config = dict(
    bias='none',
    parallel_block=False,
    init_std_qkv=0.0147,
    init_std_down=0.0,
    beta1=0.95,
    beta2=0.95,
    max_seq_len=1024,
)
Each number is 128 + 24 x the weight over its row's rms, rounded and kept within 0 to 255. Layers, rows and columns count from 0. Numbers have three digits each. The size before them is the row's rms in percent of the matrix's.

# layer 6 attention query, 384x384, rms 0.0962, rows 55-90,182-218,310-345, columns 192-287
101:161133108134116101102137102139181140143123139157109108124149135103093072134117123114142137124148122148134163158137139143169127085168178109113137112134124139176125102164154140144118140147078126116120109141139133163127089151140157119165126147114146119140169131151121130112109129127131142152
101:162129132108136140136148157144122102162120107089173166144120080167160155135103149145115137181107078106153089139165126127133107136143103159107118126116119085202130160153116179112145087133151149118096143117108133134112079166121133121124135114084113133155140100150097129108103136143148131136
112:088172141157104161141122096133102115077170132152125138143157109115107108120092143110092133123106131131165143126070123128143107129126162161129101073079065159146161149080100119168096141076147123069076115122116072149115169132139149105100117138127156103084094141089152100145112146094104129104
096:113144181159160141150141118121166183130163101150138132141132122091099088108115174106108136125162141111107119145122141129132117152100141142137109113133134072146148134088122148120101140161136108148130154143171157123125090147114104082154121086149129098148109182110125109131123082086137119117
104:152140104156110126104156126175133132129138104144114154141149083132131124134137157106135119098122075120139100139120130150136114173120156174094120159120140128140132097110136115106179121122115132140126162115106129155151133091116106105153112150057149121118159150174182125151115159138188116130
104:120117125162082125142080140131145113130141119149138141144072133078131139121163144118121144179129123132128157137143111143108110135146109109163105163144122144146150136158104117155141131127152137168142126179123135125157184124138128116091158135131139149110154149148116131111128105135160112086
108:109138122092180147158129128092144121071141109118139123101122113117107120133164128151114139139140115092140129081119121134124140137145176130120119101146153103098124082115106124125091092108172083118079095098134098128101084086155132111154128104114098120119155152113140163149136120187119109118
104:097142146121140127105124115129142112141121109154121116142107095126132141144101136167141130115121149137124135159120117142123120188136099140105081199110126105110136084170160117144135135113107149123100063138141168144145177133159091133111103164127140142111175113120137149133152137070118138127
099:142155122129102108115140156155116093132123142122107128134094141174127118098125139146120123138100132144120150161134140086094140137145115123091093165132074112091120134158124140176116154177140160155110125132133074143110033128124168125101122119132126109140137113178105151123134128118123130112
099:130119119141115124123121104157181116126121135149151102125152135106091160142092091149145126128142154175126145101120133098135108143143153138168117075157132192069131119114134150126135097134125130121111118126153098151155160124123151146146118171150153136141122136155158134117145162140115162124
099:130105124159102140123136138111094135133110136153139152188137136165161078190138132124113129115128162147160118139150139136138106156109145136130143160106147166114127100098156106078128113103117150127166131143158179115156110136165121049148147119119110156091123144100143151137111101073114087122
098:097128093112139146145123097102119129105138119131125191087134140071127139140116104148160134123111159130121116126137120104132120107110126140131149104161179067144118160114109135150150152146155098159125108110115100095141085096135090142117108122141097124167140099118144095129111116138102104106
093:141111091116149138095132108129130166109101106122130129139145127130108154144141111145098132111093122125095130140074125126133146106110099112144104155105163154114131094148123111088140148097085129134119095174153111120174119156119137131103123122145099105124194109168155133147136104159131154108
096:146160093126118103105124105120055125158129139171122119140122135119125100133153095102114135167143119185082133122099137117133104138114133108088111168107155120089119135119163142107108152161112143152158141099153127110144169122116143122140183117114150142112140128157113146126136166133130134143
100:151145108107152152143102143155118126119135185142136115121142130118127125131095105119138061148147111189145119138090122103155152109157114106134159122125128156159131147154128108184115140134122096160131130113083139133133105112166157108121090105153142101083097104135138133127165161135100128160
095:118160138135144152130109138113147127120054092124147145105153147117144146130104141159142144150114142104109139130160148069099149143098115137104151118123117101145122132169128130150146174132119162208125046109128138121145111116149128109151108087117155163151127114150156110154141151144135070176
099:103096157127120127131154133123129137109129144103128125156143081099119137115131154182122135152108136150144118106155087153132134100125169166145118154202107098132145152133080113134076151096104089104162109112116148125109120142122133117107080155110110124103134114147119135115096147146111109149
096:100116131108110110120154109149108113117125127175146106116110127106121121088129081112124130126161128116158103109094147114118112110142106134108128136155139126116122163098122115140121080128043101137152144127134095088150132114105131122151122144123150142143126121145120137127133118139149148136
101:099144128156184099093068124185094122128143136096113125124120154132111097165114065122129118126097138134131125113131130108124108098121098105141126106105125114115152148105092083161172128132104110117085110117146137145162139163139124131120151114128121102158135148123123084103121140161090147132
097:133160128134184222149115146132113112138141135146145133142119131144118158112118152156114133108138119121092108109138167096112125097101140160125158164099137111076131092111129160103155119156168162132151116098127168134127136155161117109093133138092151153134133069125097146094153084097141119124
099:148109106101105173128121135138134135109093149111094110098118138139118123149134099144154106130104129135098143157120131131109106110049114113178134125129124107172113172157076143105123154179151132151164131160136135116108133109173102095129118127093128128157147130130138143150149142141143120135
093:109149142116102131098152102130175079152137123099115158148109152133142163136106166111120100116158155126066093112168118107120078126120105138144105143108117113115114111166135151129156100112117132150104163169157145127123136140123144155132150134146098125105164126099163112067171112114134128105
110:106161146125122125142114105145109162120150116132106135141147115150117138121111098123155120115112141153087142124167127105135159112157098126119127166131161173126078126155191113123101152121134176089141119104099130123175118101126169097121171156138125140130132070103172096132134138113117124114
106:122104164133138166125140172125110131131156129152158142143096104171141134150107167217065129144123129113152091114127132100146159140102152131123113158154130137057165092171129149111089141168113117134083114171132143142111161124081109109165118103147104131123149141150141135105119145107131091170
096:143115087182167137142135124096124145121123117104118150129154159102110113085125158135118118136158138138156149178138097129144140145134142089131140093067124086162103159143063155140137143115117114149111150159138124110118124150173121131135113119118116141109110160108089104155152138121146151125
101:116135101159127119103143142163147090101097106147152140131117119111165083098129113117122086185095119153088121143087122117136174138115118164080129163187135156128114095144147140090137065165093102108135134124120145105139151122136128108098134127114092109157199081152142150132133137162105075104
098:101166120126126112133126181135138147132090136074093150134142123123096139156091140159144142168101142124086151116095106149172147134152129091134135142157138120142156106163073108080146149130108128113126106121167118143130116159158165090124119117102123144146112101130097135115095104109115126100
093:152119138112076154156149061131134125133113090089133148140154156117134108100115133127102168122162151116156158116132141151186153071162106088115137119147136127163139157080123115074147113149103101106137151091131104152115099129145151119135145120090118114182079138150148168162160141129103135118
098:174110146073092120100163113134089156107121090127122144098152125148116131139131092134093146161110123101101133148119163166121131132094070112164129078112138142141184135135116136134117155125094168167097143094124142129142115145120104126112116127105148128141169130118109164129108128120113156106
094:159141089115133155139126153136096097116077202190080136137084089103145107106125092131115130145129123101084124115117132150149111119161133119107106174117148136135115168173130139105133160148153142119162139147144124134173131119114102154167127112153139140109176131125109118116127166111104124117
105:145160110107158139126142133121163105111150101133149130164127100143125105173131129083116112139131122116154110160127094129141162123111091153136136117161118142081107142137129134129141100138119125138127144126105111134147116163120135122133178136176138109108129153085147076145129091073100117148
100:081135123129148140126129150124092115060157080159107128136135116125139150139118151113121129093126133123106168148093163146153164117087081138124179123104089135130150143111192173171153126115134094131104112143157123114102142129117118123112141093090141093117126126116128092128138131111128147081
105:121106139120128139091123133140133110088159162135153116140146156104125082093107159144130137140064151155146130120147085099155138159127136151086131123123172156111127126111111109106145150101133156125122105101103130143179116167176151116144108161125140142086102146123151141167123153140140160110
098:101145136133153125190180139096103131108165120072130103156154131170122110163127155116115131160110152121146130132118130112077134091161138146106144128095094135143119101145146123173115143164097161120146108145146146110176128154125146149128083131104100163163130122155135088134094126125140106158
094:082117133104124115113115114112157141116158131139116129128122144140100133135107148191123113146129119130124113133073168107127152090150168115121122112142166162108153131138121149087105081142144125149140156086118097117107132166165108137165167109170145122152122067045138127129129123133126092112
095:136127111106118121118103109190136152134142146117110153141100141115146131092169103152071107153137105137108090124082149134117120112150114110145131123107166110150172138124130146093166110139112099134138129159123141175132144150109134158084135116132105111139150146093119128109115141118153185151
094:115146162144154125146154155134141137150115140143113090134128156131129125138123108117104078153136107165110087151136098123159143082149123128143105165159156133144102077137135111138132116108148116120123158124136161173115125106117164136099120131167106128186141112125124122129079088112138080120
099:132156100116113139148119149136159125144104156090152106137132120114103105081090124102129114060188104112086073109114149086103100082142122122144079111125135102080109140172166173104135167127120133147131141130096156147153113135121131179148113140116128130125176157174150110153157152159144132144
098:145086133113116056090131106123117102096109134138102091123137124161127119122099166145149131119170127137144118133178093074086124100156144106100163110115137113130141140115152163119129104174140178119127124131157116163115083098088160122147131138125132180154109145126086114117114111164125144109
100:049134149147106083131113124154091110137126117117185120105157108128144151119067127112088112114166100157146158130099105167159155145118141151103113098137154121138147090101179116117102123081130151120130152091090127171140143115133114087127102148124120118074114122169132081142100106105104144057
099:167134142146134141138149126180110140115132152127127141148117156122145080139136112120099094141167117135133179126137141101116175125125129123086109125126129124121115088117151101158146075193115084114130114103105106138177121116148124154142121132089069119132143189139103154159183131108110143123
089:070135155104138093115140124126126153125133132125135150086114102118151127124105096154162135144100137144102093164160127114142126116078125152128125148175154177090142125152116110097160134101112138086098118127123157154107135117097138102193141102145145149147095149127112158109118126127126128120
098:165124110127130100105148122161127148127124122115123143125127110139135113122152070102149125132118129149098159148122128123148151151189137087102146129138143098133097130116137073101128134131100169161115133137155088181122155153151094057097139161159146124163148098138155141096125150125131124130
099:122112119112168108108159111152150139138179157128159101147149148111139107174153141136128141104139147148130116184151122140163131081102128091171173153139165111125147143087147133135136130150099151123157168141136136134103165175109150154135150119136134151114129150130199165151105117084148115134
093:135114120148132123152131178095119071124147118110161129137112133139105123118095169132123091144145108128131114137123186114151104098152134100132130116169123140139194172200100132119137115157121141118118145111182140113096162122117144073118131116129136131133141097169113118127182111170126100086
091:149177111162097133097122071154097092159067123138154120144095091132120157141130155159126122141115133125134126152131151103119127134105144083110125124113100140150132134089114142179135108117105104155129120126141077086132153112160122106118174085119097142157129154139130113102123140088162111144
096:114178116139102138168086130150122163102116128136131137109130153121154143089129145152142104115137128135125136129113072129127136107107110136135111142166146148150150091144162089135149145103139131158124114090120149107113099137119118154130126131110140135073118145124112181083149107159111148147
096:141122128086130104129087147124128113168120144140161129181160067162172081174106106134125116131122101100100090135120163144146134151158152115162115174136108128128134093115160134152171130118135154112134141117155155127084142144147150104111195124095120110146136110146128187098119124098134134113
093:109099138129147096122146137106130131115110074134120191158161116141124124113133109141164143117101133131138116176094123145133078121134121162124148156113138135121099116120145114094102136189131158134101111146099138158166120086113154090139152139146104132191117124139147137114146147124105122125
099:128075137118120127118104175144132137125120121163111088134121097150132152150090105116115115117095101143121110161151153105129107167176137164155137116177122136108090138143109173134129117139129122108144085149171175138113099152154128143130151120132091159146172105096160133181194100139162162063
105:122090127132099110146129054114140116175109180078102102120112149094101118150158088141127140089146122140108144165137110107110135123128118126091158142140117163099127122096140106105050096167130117116139130117137104137109141146122152166091130164113138128144168134177109153138129101128120132123
096:127124175130128138121124154180109114114117094135124150134149109111118108156118139170184142133132116145118159173113127124096119126130166119116099124162136099110183153129110142111141103141096090170155124113121102087129141127123114133152140106139154136191105141100123075103095114145126143121
094:139134081164142118145128115125117145103133130167134180158164109196162118099139122147104141174124106132104112078141174096169113157146149127075122117113150120118118131106125117165159125136133119139118133143110140106150112103135113119126149134145151118154159106125112145121142127134156141134
099:147127153134115158139120143162142136091118091154125122098134089182109144134116133148115099168121197142130151104127182127137088101088113110116157130154145123088106103146113155168148153104154126077137146129128092139134117086143105129114128146126160141122177090131097108121125173125168104155
092:114084172085133128141137119150120133159152115127058090122161128120133080165141114127159119139151103141117112091122142080152129125092125130147162083160128170127113125094133160095145101081138124103158123123141134150146115091080127146096114119170092137113158075125098098157131126128122162107
094:073108124166115128128145141109121142118105118093124101134094134092086149130172127110123109165150099104140120142127102162132144104150119167129074108139098136094141122114135162128112083128125105094126116135130103118130133140112114132132114169148146116116117095132126131168110123155088130120
090:133104065115113129134126129148141114130112139131114124129118111191103182116074155093113108152149108140167125151116144126143120177153102161152153155117148132134110119064106147089136103161140139141149125130162158181120102107147140138133158136117099171148116132164119149098131124135156088146
094:147141097125093138114137108145102118149081157144120120094160122140143145103165083096155131086112086129116181162119197086126129088057109091093136140133136121107139153141113146185106144130117115151157134126151115151097089138113124143102172135100110124162112099129110158099104119137184096124
095:094126115187151130092125180159126127112160115116113128189134153105141093133129135060138134097081113149132134146092110147130144093099150155154113111146121136135143113121177144109081078119144177135164141113109110106140138165096113136118139096150126145111136126159135087151130100102101134106
100:157095144127145121197135108138151107113121111132150117151119108142132119142162099153096135117121143142131078142145126115134147137126137118088120100144096129143131117165124109090134152132120128141151143119174176132132139094089137123108138157124153125115178108143144094077142104109138176129
096:123103159171106101145103155105131182152130105097187147141151135147155108103089188155135115158124169140130069111126144099116109126177136144119102150101131114124171132154152117108176120106110099107120116152136157114141102128141116112128112130099147126107085160146117131098136133137104152133
096:096103119141101158109125133138146156122157110106133106140150152129120085134107202104163085133138109084105148108175141173103116084075130099102139083090153121124115129106098145116092159134169106141138139134137098137092148114085118126144165076128143117133086154126114130094095130152110136137
090:158151119131157111135084138113131147118129123142136138132110081136128092125130140074139126085151083174118130125173121108111122123143112157123173092142151158139107115144141172117119109164109121110134133156094106141088135123110128179180164114130095107157118130170123122152103157096114081128
099:146117122112128094144167141168109127117136103097108078104107117173148127161064108147120101144098144144108120134088146167153127174152100058166116114118089156155119109149157152133144134105167147124097120108150122132142176102179142121108145140049137150135150163143090144146115113122120141136
089:122085117156112094159100066136164134156120138096125114100117126164078111118107133114101141136162129101138089134116067129122102128130159125110137139122138099109079103106134142103097150155107165170075129166132108091141132125127132132147112151143130120137196143153150172126145067137119123153
094:158129122145127087133164089119117117110134117137114132105131143117157155161106112129094130159123146138137124147072125111180145172174116131145132145172124182106051115123109139095103158134114142136143153116076131133088120094158138194147110140122110075113137149146122160153148137134133191163
097:136148122127111132135143070104115120099155086128105131122124137097141129135128083154136130115161119069118142145084113143171111083157109110153137116080150144161138134120094117146162081127132116143157151103103147128112171106141151169148144149096114133110148126110151113126135153092113159115
097:169159115156121126101154073097119125149092172121112163107120147109089149105098156126136141165163112161141136134089121115162146138155110132127113127158127127179131097130115115139104171123171131207133104157152090110091099136123126095139102124192183117176121115158098134155122132107164118160
100:122112149167148109137143150092086139109119107123154167144142095087071114109187121137146112172170156125119190151190115093146165135109133136109116146119178167126092096157127117123110113136099144103197132105136103114151113134100117189118165119129125127104154145114106122153139137125104104139
096:133140118133140130126178119164132067145164146148128118165128087128097182129175077114112166087103136163174130124118103106170170121142148142099064117128163108136116145154099078163137163093108120172106093132115103178112125119136115180127157115088119121096103130145142108112141091144152104097
102:119128144163156123143153171147113125156149114115103117088129128110152138124106116136114129106139163131120137144169118146096120168121110079122133121086125131111134128142140117138149132103119114113125122143137070103109148142124143090123101139125087163144117124129158142121096153120146118131
095:181090128141109146112116150096196150116139171091122138128105171121079119112102144107145106173138132140145109080119100121133112110152156137116176121174157157146117116158147105109205095128151158149101100114094155132145141122107157133145120122131098150152098082135122093104112103104119112139
095:085153118186145143130125128116125071084119098155156145130128151103129152120088146085142113128123158110138099098134130128139091140161144147104156115126136143139151098119142135104151126158152137090144112106096128095139092161107171131138115124107111110145135149159150121116187146151142144140
112:132136090159144123105104111157083130089129119115093133151143136131119122132162077137105186186132118121135066115114117109154121124106115127121110113136115147145130135104112131131098126148145074143175116139095119138100148145119077114116136117123132136121159110163058124124134084092124151120
102:130150136106158123138093163149175167129144155160117165115124140093151131158124119138122148116150100127162156135069132062147170136136155140129112159131115135157151115167182101136096149148150120131165161137186137106072152125122096134159141086118085116135145132113146135117122146153103153141
110:130089120121165149122163124143151153124154124134124104141116114132148100129146110089072115143150097122104083146104162127139174115127131166101146148139112163130138115153150123151125099126102133128112124119137083158109166143105118115100143101136137143135149158123127142077116109112098118115
101:085133126091128116129116124123125087093117114171170092141164136049155087149125143109124090141184105152084121118109121153137145121119132160091107112121116152118132107112148119117126101108152137114138131123147132123131131096116181135172153102140118110104140107134150150149095127164100113151
109:120165098153162119154183144105123122063157096138154099175112113102161117128080124083154129135135113138119131145099108106151149078120141127120096143113117117108151143130143156142117133169130157125168147125160127142155088072147129136119123139118133131119100084123135116115156108110107139075
103:139162106101191157148111118117207129134139131138086107135138109124103127113135119119101150122121105124111108125108145144166116124121101151152135121141165099124099080137131124138176169141098161103099107077148128149132129137092117140104129164107119133143150098127141145166154153128151111136
105:126147162157138147150135128168104130125153126159125106104123125115131109127169049124131126098150122121108151130157134129140106101140137125101122180110145108136128122108119152148180140118112136161164105161103171121137101096170122165108167121121129104135140136149124113141104155147118118124
106:105177127106103145116124101093130129163154110147119130144124157141094110129119122174143136110128141123146154165129119132141179147174131161142122113108118111076108118137135123142144128110103078104130140141087142140126149097108117106102107152144095079133095088080126143147146126090093136096
105:134146125143121125114110138153132147106134117131178171125092103120143128130135115148089121143139116120132166126114137125114195145121128101166143163159159210125121072128122136103160107118114119078086089068117129101113147119149122125089097109124132158126101093117111137111164124129183146124
107:183096152106119142142137090167068165155126132146136136095124124115118094101152135151162172146107116109093169074117105112097139140075105091104141119114132084114115166106140123134103130164110101103131105117090116139101111141180108088066118107159118145187136129119121124098086169130148136136
104:129088138094133073129155098142141145168131142129149138120115135104134168121131163143155132079154181104150162119145070124092131112146102103110157151145150148154118133121129124140146084148139152120123133135147100126114116139107120149151126128139112179127117162158084136123107129149125113134
096:101143127156125164137111127132139104158154152165138106120131157090078131165113124092078113164102120157172129130123128131132154133099133103117149116156151124115113128140184109141112125126138107130134160110138141126178134086133139117129143130103147169110137110115138138072164148138131143139
100:101100090151138129084114144170148120117070108169111143136132149104134153120099141138126145113147097136156103108096134101104113101112147131130147112158131098089112136127133138110140104109041089124174123114144145127113128104121142123167102140133111140180091099098140104118125159116087152123
097:139112144132168124075114085117079149164110110130171120105116134114106122132115163135101116128081114142120134124157112130116139099098137157115130130127109149082131124172136119152095126140130150094105150153139152089130109183140160128165136156134158131155114120138168101105121140146171155116
099:154117082133130111097062104162123169113129125093152117138126106150150079091134100104077128138132064092114189089092112139133094111130127109126132155119069184158097138099126132123107115135141105137138125130148118130116149114152167106121147143128131091161154146124145176099134106131109152116
091:139172151110128154154084107053112123192153163122116129171180122146069150167115127096118108092115104117123133147149145114152139109107127132128141125129101134110099115102139135105115166165098221126115128127119119116151111120177110122164160108116118106092142139146121105122132112119113120137
088:118161159147131145143111152145148089160100085148135152082153125119128107093159128157140168117134115191108113139092120119129166122146107113141132142099116158087122138107131141095147089113123115126125118152100147119126174129144155141118104145117120113138122163170133158158120140124141104129
100:085114139092130121130155158124145163171124108094151156100148170079103129171100134143136122138124130149112131121144136119159162134115097167142149132123123119130145137156117116119100182151112162111141112157108147130141128152107089099100108089112138142111131105120121121123134112114153126112
094:145137174102085135122135131176148111125136119179117085096108117117103106125092069122152091141121134144119151154126167099154118162124141141141138140145155126133121080122158111181156174167130130094142144141132121120097118163150150171142113158144124129129164151128088138137099129120141164102
097:141168129162169109130107138147119133101134143184113112146156167148089117129066138092126127113084127118117110082115140083076148139110103152121113144123134109082142153141129138084145166163104149123153111125127109096098122126109210116179148077115130105157117131096116135109141128111105106110
099:143137161132152061134102121128133125139101157147164137074099146124131141123119110126121106148100114190110111118110116151137091121120115114123126093118164143109171102154106103123128101143109129168122107139135158135107124130115136154156114133153134143153158092114104114102157121127190117123
092:104112148147136100151090100115146109089099139109116132147107147126119137137096132123152121137115107085102135140161142062104132113113162104175101172124092126099124099173142121137141123124089126112132180063205125149110109105158167121153122114126129167146146111120165101111149105133107138119
103:121089138080145116097115117156088130097136144154142121129130147096165151141137140089103089122132105151115143115131122156107119176147178094078094134103095127126148166091122141136128167117087101145151092127159149133089137153113149096111132103129106092156112134123117143120165156143100108152
102:088182140140118134130102142155130155137128155134132127103094128146144102122106125122140105190109161139103119095122136114111143126117103171154156129131165153136139115140139160106152112117142154127111120139122140117141132162162146101092168114128166200125137155120119120125099137128085121110
084:121108132142123139120134169114109155150130125129140132131151167120141112113143148147087172130100130095124164154122120119130143122133080094114121090112121106127098162105091138080134129108125164190136120155126158135132121098101073126149119145120137086108131119117111147160146116131140149126
102:142089099122131111097100105126150102116160136172062124111112117122157122129145101122099134127135114100137135107121110129094111118161157124106141128104143142147136150113113173120137132115112117115145154116146092110136144177092094158164116074104122114132083154104152159110091131138137113099
106:146143117134108131119099118147109128129146136169171081091125140107124104156113155115147092150126143127146090058134156129122140135104090190126126147105148150129069093127169170136119130175129119109109113110104122108115165150151094192102124092098125124095196103151120127105127169102128149105
097:154104127115116090130151112127098157112159120107134170119138142063167147144115146134121150134132142146134123158089106141162116126063103107150146147127111163136107101155118105133116135148130096113151107110114127130157122130156129118121140093162118111135187122148144098138100133120131145162
099:137116111115140115089149113111147157122144129117082138132113167129113134152144110098110111130155128133142127113083109143118133152184173138096136135115118112115138137120106156141123121123173088092118146083138164112112184103122149109125127118094103148137120156089149131132141134133109143146
090:127126147127117143100158153133108109135106118100163106137121154138105071130144085132108121159102128154092117111133160142164114108121104178139088170149120110120138126157137128117180145103097130117111117100153166080107137126120150097159142126152129122100199138117170135110134117107134167103
112:130120121144150149098153152104102135120169152127121118166143141111174125132130129069081109108089130088134095126110126163126133109157114102117128122166151116165073078137123160069103153148173109140166131142131172115122147140081127162153121114129131176102162105143127127149133111117112161110
095:129138151157164146066090175085138156115145106145145160128112130144136138127132151140138099157177077094131157143133163110132114112135111143151164140150131124092108133149165104156178112115119181141153113120174151173140142099131107106115164122159113126141115132131097139143150103175110140133
102:117102094124146148147140101175122077139147089132112150090160127102132148137092151125106086090124110104109102121146147141142086135091099136163148136115154119098163139160161092125128106141109197109134138133129137154114106115153134179133138129154124145123156105114139055169055121128066108146
102:136153122114127147093071136094143121138046157140116095102138139128119160110171116138129150158127126165123172177105168092145136118170105129133127134141121140147152162150128137132139091154108144151131156137105113105132094125109108135098147115133102085137120140128159157094097122136150144122
102:099092110099138079123123161092100154103070140160135157113107140139148105138151090092067150148103128088103144134132150141132083158085179111120119164139127126125130141115110110132114110175131121132117148105192124129186138127152140123149141136159121094154135118153103131109121150170158115148
101:129072109137154146132175094113149123127140133123176083068142127150123127070117136100121128124129140161132135074140133118157154103120163162141145106081112127120136130124100180122116136137152103141139177120099130142075130131130139166127082119104139135126128134147129094136134146087120103155
# layer 6 attention key, 128x384, rms 0.0899, rows 54-89, columns 192-287
105:173101131077114129092133141141109147179108153157110126114175110112106102103139133173120134113134137183127195146117130089094127120090170127134105144148125155112091154135112117149122114180132110110141141084081123096125130165084111134149164147115174167114107155134160161149095121155152129099
108:155138112169127080106105114123115144121092098088116106106129140129150095154121109134138105118093141138109073139162150128123129132117169117148141134117141172162151156115158133102097140095149176107115120165123132100096117169149117101114153105118129149120126138140167137084123142169138147165
109:103111136156134107099120143165149136155092113098129152136126100117137119109162137113098121106119118109111112147172127159157111146127147115119142149165141122143130135087107098159176154099108110158129128136115105078117142120148092156100112054130094115101137144177160144135116125135135138176
105:134122123150137126138171129094102116132144120101079105105113153135130136162144109173122101121136122119119136159164169101137128120089145115098142115153119114148103133123110147131134094113123139153093170091125127132096110086142142106133132121141135119147088173121158174091156150106144123167
107:108125132120160168111106133100123133138151077161140129102134138152105115136172156126118097078135124124138129123146118126117141118172133133156124091107121067143096115107137102104139108122135124116128129138136123122124127191117160156086132147141147154107105115118118067084107123149122121087
109:129173130130130153177125127145129120145130152138143092128168112114123167137124132102136145141139110132100106088103120139136115117188116160136123140105100144113098093125135137140171152113111136127122128150132165140118104128113128075118162135135188105140145153102146158119108134145156112147
106:066130112130100117106168141068191144126116130135073140107190086137129082103142164127129110111125099184081163133148161127135115108113135115144158123104150105156124150140154140145106113104158104115139161124119135123168107111111154144108127144134096141102146140153105083124118113101129119106
102:120102149148112144123127121095116103095121092156113085132145150123120133146128146124096110078131169173111170103109179155104133122117146143111133090118158152109123110131163148140137140143151123139160110130173123133083143096095133162134120174106117122133148136166114126097091155176125087151
112:137157153131119180121095154131127064112112084154140108132101105110154133117115169160123136151148138150140127129134115110138088154130143127096070111096141110112162140095111108188116129155145113119142096102083127131163117145132109126128123125163122193116131120121141134163196140106103105115
105:132077066168162128158090113187145124100132092144121129156116138083112128138101139172174130116096095127138113141153089125098113136103113107132139105107143116145118099173137115159109145151106126144164126117114142140097122097080149136140132153113060143113117129166115112120150108103141135113
094:101082162094069119155133135104123103070097100104090146111120109143091120120140145099082150112142100135127119149112127113103136121134097145125157139124132113123127117143096162119138101182141155140151107135122114133149172106116134066110121128112129098135117150146134085121130150130136111119
092:102169111168142099144151124135087149103182141135147069164080126119126130151083130109141173169175136096126162116178132159127136145128133134131055158157083088126124112119101152173119121149089126142136113087098134117126160120123174115122138160135133088123103103114148111136138130116132102201
093:100136112122095123106110133170109172165156139115092091169133160147132130120145111141144068114090072132132137153149127161078114132132146112102125129121122090108130104150120125121125157099120132106142125148128163136058122156113110126150154145192117128107187123121153166129131129137175137117
086:111125128106090134121157095116121144116138139130137181104105089139109137135076135114151148164160155105145091121139117124055151154147111092141144084148143085186146164104136166079159082140104112082143141104159145131141126154127139126149158101138101149103129120130156153087148166108145117155
088:159100087133138121126179102144146160165107125131139136152111115135118096127137112138159117074139153104128106144167115131147108077138127072151108097124151107149141149122110118139119123163136139144145099161136104124151123129116076123141125108130115099120132184156076121123053156115145135132
094:130151133140125132136138111183156131133107108108156108115129164129153099141147122147130110121116120131097145135138098112110137151147131071130164144104171140093127152140153119117134148133082139116136117164126105162103136115109114093106154133098134122121121134170156125146142114153160095104
092:142108176124114132146172113119139153105121162111143121157186091094141105120157140098147154106128120152101099143170121107098123104123136117118157108121111118101137170147118126150149124165160102135187133125130134102144097088103156095148123114089160110145107147130141153106111155140101158120
086:091161097124156156189079082111129099089137131135115099142096163124149116145072140126160161127135112126151125071122135132132150140137107122080138120070118135119111086134102181182161103130099134100102142110140152129128130083111155119133131149123099166142098093091181107156118168123069168136
084:140137123133146099122158155141094092156142133134176128152120138163127115128130144115147123137105106076118127155124106119131116131128163140120159144084162124147115115136118111089082110145095146168109091116142104143155133176138083140095141150126143144129147122119156086148142133140129086125
094:131105121103125124143110148183113138167109122115120109130131116089133120130109093101153146097148143159103139153082128143119134118134128153114105087138133088141114101157135158117118113123115152089108106145065157170094136135157127155128123116137136140083119112100118135142120077099113128112
089:126147126158098144132125054136109131145102143112121143180122164136124103131154106112114120121151124163108126147142098119127145109125108127143115118137140153120133153127177115104154151147104142146133169107128088169176122116126169119133131129109128086125123152145129133146146116131159160146
090:134109131116115123105136191155120116156132105126170140139148125123159076099129097105133138101071085151123119106086127130145119152143106108129138135166139138135146117114156092127106132172102186115136081130154139142106118143115097122150145164120116099133141135163082164126133123142126176116
090:119078099172081126160118122109128176135121106156103111134137114137127156097134164158094104154104157150119107158118135092195119128100129127150128103121112185156117139197122080141117136148152123178095173115140125149139157174091105099112122149124159100099151110117105125144127120161159108113
094:097111150137142140090118104167088132158162135140142150133094104127097131103120180119143113131144127108135097138161165124135145168156140150126124174108115113089145101163118133134166130152104077127130123106104139105121106132122155163102088104141109072123133112159147112122165098151084105153
085:139145112090156122117177096081136142144100155147115152137106129104060131121106072102105116097150076121141123183101133145106091114140150176128105115096138144108140099118131118176142106121156111144120144124140120090140152122136144108132137118138092108112093139119118113173118145199109117139
093:137135089156114179148135094154150127152076161093088101109157173111089084166126118117171150160146130122101145130136113118078151164160147129138141147141073094148117067111137130196114193092138132118133100129129152144129120157153124116143131111158139129117119110096127083137119103136114132116
100:118094137136141173149131095140161123116121150093118162141138132124100179148102165184147108125140143121134123159102143161103164154148141171131145153155099153139114162123165144138151132113128163115149157131126153176155088166110151185127182122089113142111130148117146107131172147120094093109
094:161146107144113088114160121118108124169126111151152153145121143156125107127137125162085123150140139139144157095174145105140112129093148114117130154084114105106066151130090141128142112116093120160092123148131133085146150120128125141108124125160125166119085092148173080125144129129117166137
088:125138130148119098106178112105126151138105161080144122124121155114129121128118178120134141164170115148143117158136155115076121136116140176109147099108108118159100101126114122172146099110142127123100124170139110128150113081070152146080106168150136174082101103142128116133110123137102124139
089:144181101111091135105138099161106124182142136099177138131134095123145158142137086137167112148149113148125125130138105175112109124081095091145133095135149116137132162088099160131107103128124162118098106109153116121174122132087123120096152076157121124119127117127135178161114137154125131135
092:116099125134159157160134088130153134144134133110145144143123127103137136140100171117172120138152135136139127097147104113154172141159165138111165138133122120181161127147152129104136175145105142161144143134163124133089109152135116102137109169121109138120112118136152152162124140110143173123
105:096150143167149132093153147129121152119097102154099095121154146148156139141133139090106104119089157102113114126118112109134124176182119130137115116144111176117085119142112150119140125133169125116110106104142134131125142165139157132110144130145120120134143101141107136118133129143103145166
095:118098173137139117144160167153143154110105107141120087137094135105125120110105119111083107136118163113116118172118106112119131113127133106110122106119105142132161114192076183086142122106096110135111130091116134132130145099157156133152129128139102153122118130136145109075129165107103107162
093:149152146131127124119132091159128110143148110114137155096122141118123083166143111171124129146124148143115066125106124131134108123172095141141129163125088157107158146119164079097090134085181137114130138099124162136122153190125109118130147121169084100134157131105105106136130119166096123132
103:177138111114111140097127076179116113175125086134113131127103117117151094120122138089122131143119072106156131120122130161105136090161108158127151133144122144132152136098142162134169124104126158150136131136115163144104138149103120130124137104138117097139135102120123133098129134091103132157
100:084120112137116124095083132145163111178110127107133170103098129105101125130091118123124122088165103160106148169117151121095133139109119125121166053165128109150133157110123102116132148135133167113104165159116171133117134142091170124147142103151120107105127092128100125116115174115096129150